Each number is 500 + 25 x the weight over the matrix's rms, rounded and kept within 0 to 999. Layers, rows and columns count from 0. Numbers have three digits each.

# layer 6 MLP down (transposed), 1024x256, rms 0.0706, rows 71-92, columns 64-127
518471534454504485501489498507514520533507507487444518502533495529486510505474511533436477452529507508496471490502532503489480463485483485528518458517496489513489541545489528475516553460501543
487467501507540522492496511494457499481480433483493549485525559465528505509507514478514484482475469479513517537487487510480514463448490473518513516489567507480503502494535469493518520487507454
505473524484564558480459468519523528491489464504453494534489494512480520496514508482519490513496569530490533552519524450551491527497479521513494545502501486517486479500529507550513485526515448
505499485483507499483509493506505484519504492509527507501509498517546493510521453511485527502485478494509466487461514468438486539525526509524538529558489546490470500482531508484482443503476492
460562521490510498521490414470488517518516499507504524494507477495539524543484548452503485495514488487499484509478499475520494480481497539483506533495505494495549525516516492477467510501485467
441505496497478481455491501456521487503557494480478499506538507482476468498535502490548478476510483497515482482549500525494509461521519516521456523478515495522505521502511480489442505484518519
516489506507501549457509547480529480555482490475467486498502475524469516507513510463467494488443489484495546546519556503532511533484493504529469476464513489491489447502481482528500487506494544
471505476485486452482499450494480468475492559488565522502521488504486527504536521520468548495510520511479533493510452503505501490505489490509531535549502517511490532504468467485517509494479530
458445571505485495528453489452495495457444520549508470489492553494471533535543493479497522533523558502548458465516483504499519501481518490522468512494540520519468503496530496485552525500490510
500487456502491490510538542514502507500510464489510473479477494480498449487461545484512555537500505508473466518545513532479481520505500492535486536506465519524441510469496462495486487448510512
502518498483526528497503550510517519529446479525524500458482529510514542543463513498480464469491505507503456495474551478444479493526514472535465500499468490481473541442485513516471485471493450
505500506489458432518504504473482488501506527497477511472503523478490497509497518505527471503553500530469514519465480458489499525526534469525535507514510464492473503467478455480531492553513527
508513530491483594510483482522525481483463504455474496519509503529547536530489492490470541491475531501473544535460443494547519481507502469510551489470442476450548489482502472498532519471470474
514492498514470494416513509515472491508461532482510480511469479522525513519502489467449546515493453549489467479517493480479468526484455504493529491468510466502525479541514526490509514542530509
509511496518530503487460490509537492512580494551476456497475500508480531470509486453476477560529545506467489476502469521519508532463517512521517509497488508512531525467489494498486477467520501
490488499487458477546488545512483512469512510485486503503467492481485499537512519514520464463488496465480531484518486454540530455495468497513507508532490495524530508490511466514483517498537534
538493531507510570465542561507482498495473493519512488475483488537523485498485537507508497515500496482534531484540494463496485506500528507491487505531495516500444512510526495523534471453489505
467442507486444530529479498527505498506490523472465507483489488462480525489515520499518452502488515514523507506477538485504514507491539520532509423486527516519482528501510542496504464474526500
485494461526504491499489516489517442465456457501541464515496488519481477506531481504527494444480472478495526486488511529491495495498561526527515478457476490492505538463507518558516480499493475
532526427466507466459478459530508499521539507521468477463505476509456505513500502465488523481497507478486514455478529526479464481498560513546503519494505480499467477510483521475534523493469484
519527497553504525511509531556479488494539463534472485514498535471526503529521487466535481518541493516505524478476475538495519487542547514468518494471456454502545455508491490460510514472461464
517524489490464500573504491493555534511472500497502492472505521441518497523548469519535511498529518467547531515497549503550498515518475507493486480547514509517508459512440510467475507514503466
# layer 6 MLP up, 1024x256, rms 0.0549, rows 72-92, columns 64-127
463506515516526495499475503472506482499527500458515481487511474487464546567490527512544529531486500487519437460528513482521483515497463522470479486479525492500542515491526542480513504483490515
484481503500501459510526508502504472515520473522503451476528541504543510481498496469498491508525473492542492512506481499482489488532495489489526508513462472493458498488525519474506547492489507
491494537544463468447508523511509487509504501465449488530484474491493520492474510492541473497499552503493468486523499484535477500474435521469493468484561543528514530524490525524486502496537508
518492540554493492493489514501512539539503473474483505452459555497490483532470473551471521525471546541478496481539466493496489507477474492481554502492485548486484520530528488485491504504448515
492472523456493498483480492476478496487481448485473564490508495521499509482485528488550478517496494484534493553471452509524472477530457479464480501466490514547494478533509536452524495452534536
526505497478547520525547503536479528518525487496546479520576497469473504456533488491538532471492478471491495464462483556501514505503507463494500481488485522543517485489483492473473515543527553
512482471514522566531492473500523462507519500515544520469485519459489521498475511509508495495510471515448500544499468482492476490557462520523458493491467485525487543522491485495480513499576505
478524503495532493501543499500446480476490553498487514484523493484476465513485547526495463513490486484510509509516474493496498522529519530511547515524500493517565502488471514472498511500530508
494471533517514450510517505517485530510504473485490490488473450513517490477491514509503474539503539514475485466495527450456489476475485453498499517495529499515489508529470514477492490469473499
467501489511501497473486511511501517515514457494493467476517476492517480548538503515517483454497494500445527494492542505489485472511468522441504531482526550444431521526538501504487502558460516
529497456536466449536534522445525498534523506480488489489524486456498463540456467507511501423535526513469501527475434507492508550509520539494530534480500509525508560474503519516514522529504512
457509479485534482474502508524482495497520546475512553518505502482493486514531547487491454477509492502488532484481495495474464532504501482525516519482502499514543507563535508515490525530443527
475548559524498491546474444489518515512545507507514529473492490444491528516471511504545487500480528450502522502510462450534508524495516467480495511501498475454500484526475489489485537512513530
497515504541468506508558509484482462519457483497520550499563500501561471504549550486482468503456501499503535532480469476475479504505493520515483501539534481504468516551442508472499481539480514
478515500518522505496481479507510467492510510500442479494527484496507530492508501503561467450484531528465497533456524490494480473489499501464469510512519495518484542494501514511504488546487491
515495486547485470511455476527508489514535513488569492477539479531503480523466497505497496495537508472517497496507501494514527529486494481494483500455524494555541518487490533495502465511465531
543526463494479483510506515511456513505488488513526461522479497507520522517549496467494551478514525493490525515502487544484455527501467479494469524486500482409494458498442505462551506522467457
487478499510484469477512544500494549503528521484525502482484498472518516502479522474485542514465496496516495483500512496500494467490497477479487485528493479499505527497520522529489516490479528
496514490497441524547525542463498488424470507508531508532478506491510518504448533515525493517542480497487473527500509506524499527476512528418519506490509503483522538491517518510439530506496507
499485487510464468508501472508523506466522522481523506541498503510501521537517458516496534466511481530470462502491539470519513502503481471479515474493531512497475483507455502469508512498477497
500469465460494452478466464506476485506487543529538468533507487508507515497551498496483535486514493501495523509520456504505484485464447497527494516519504532516463483513510471470492506500484497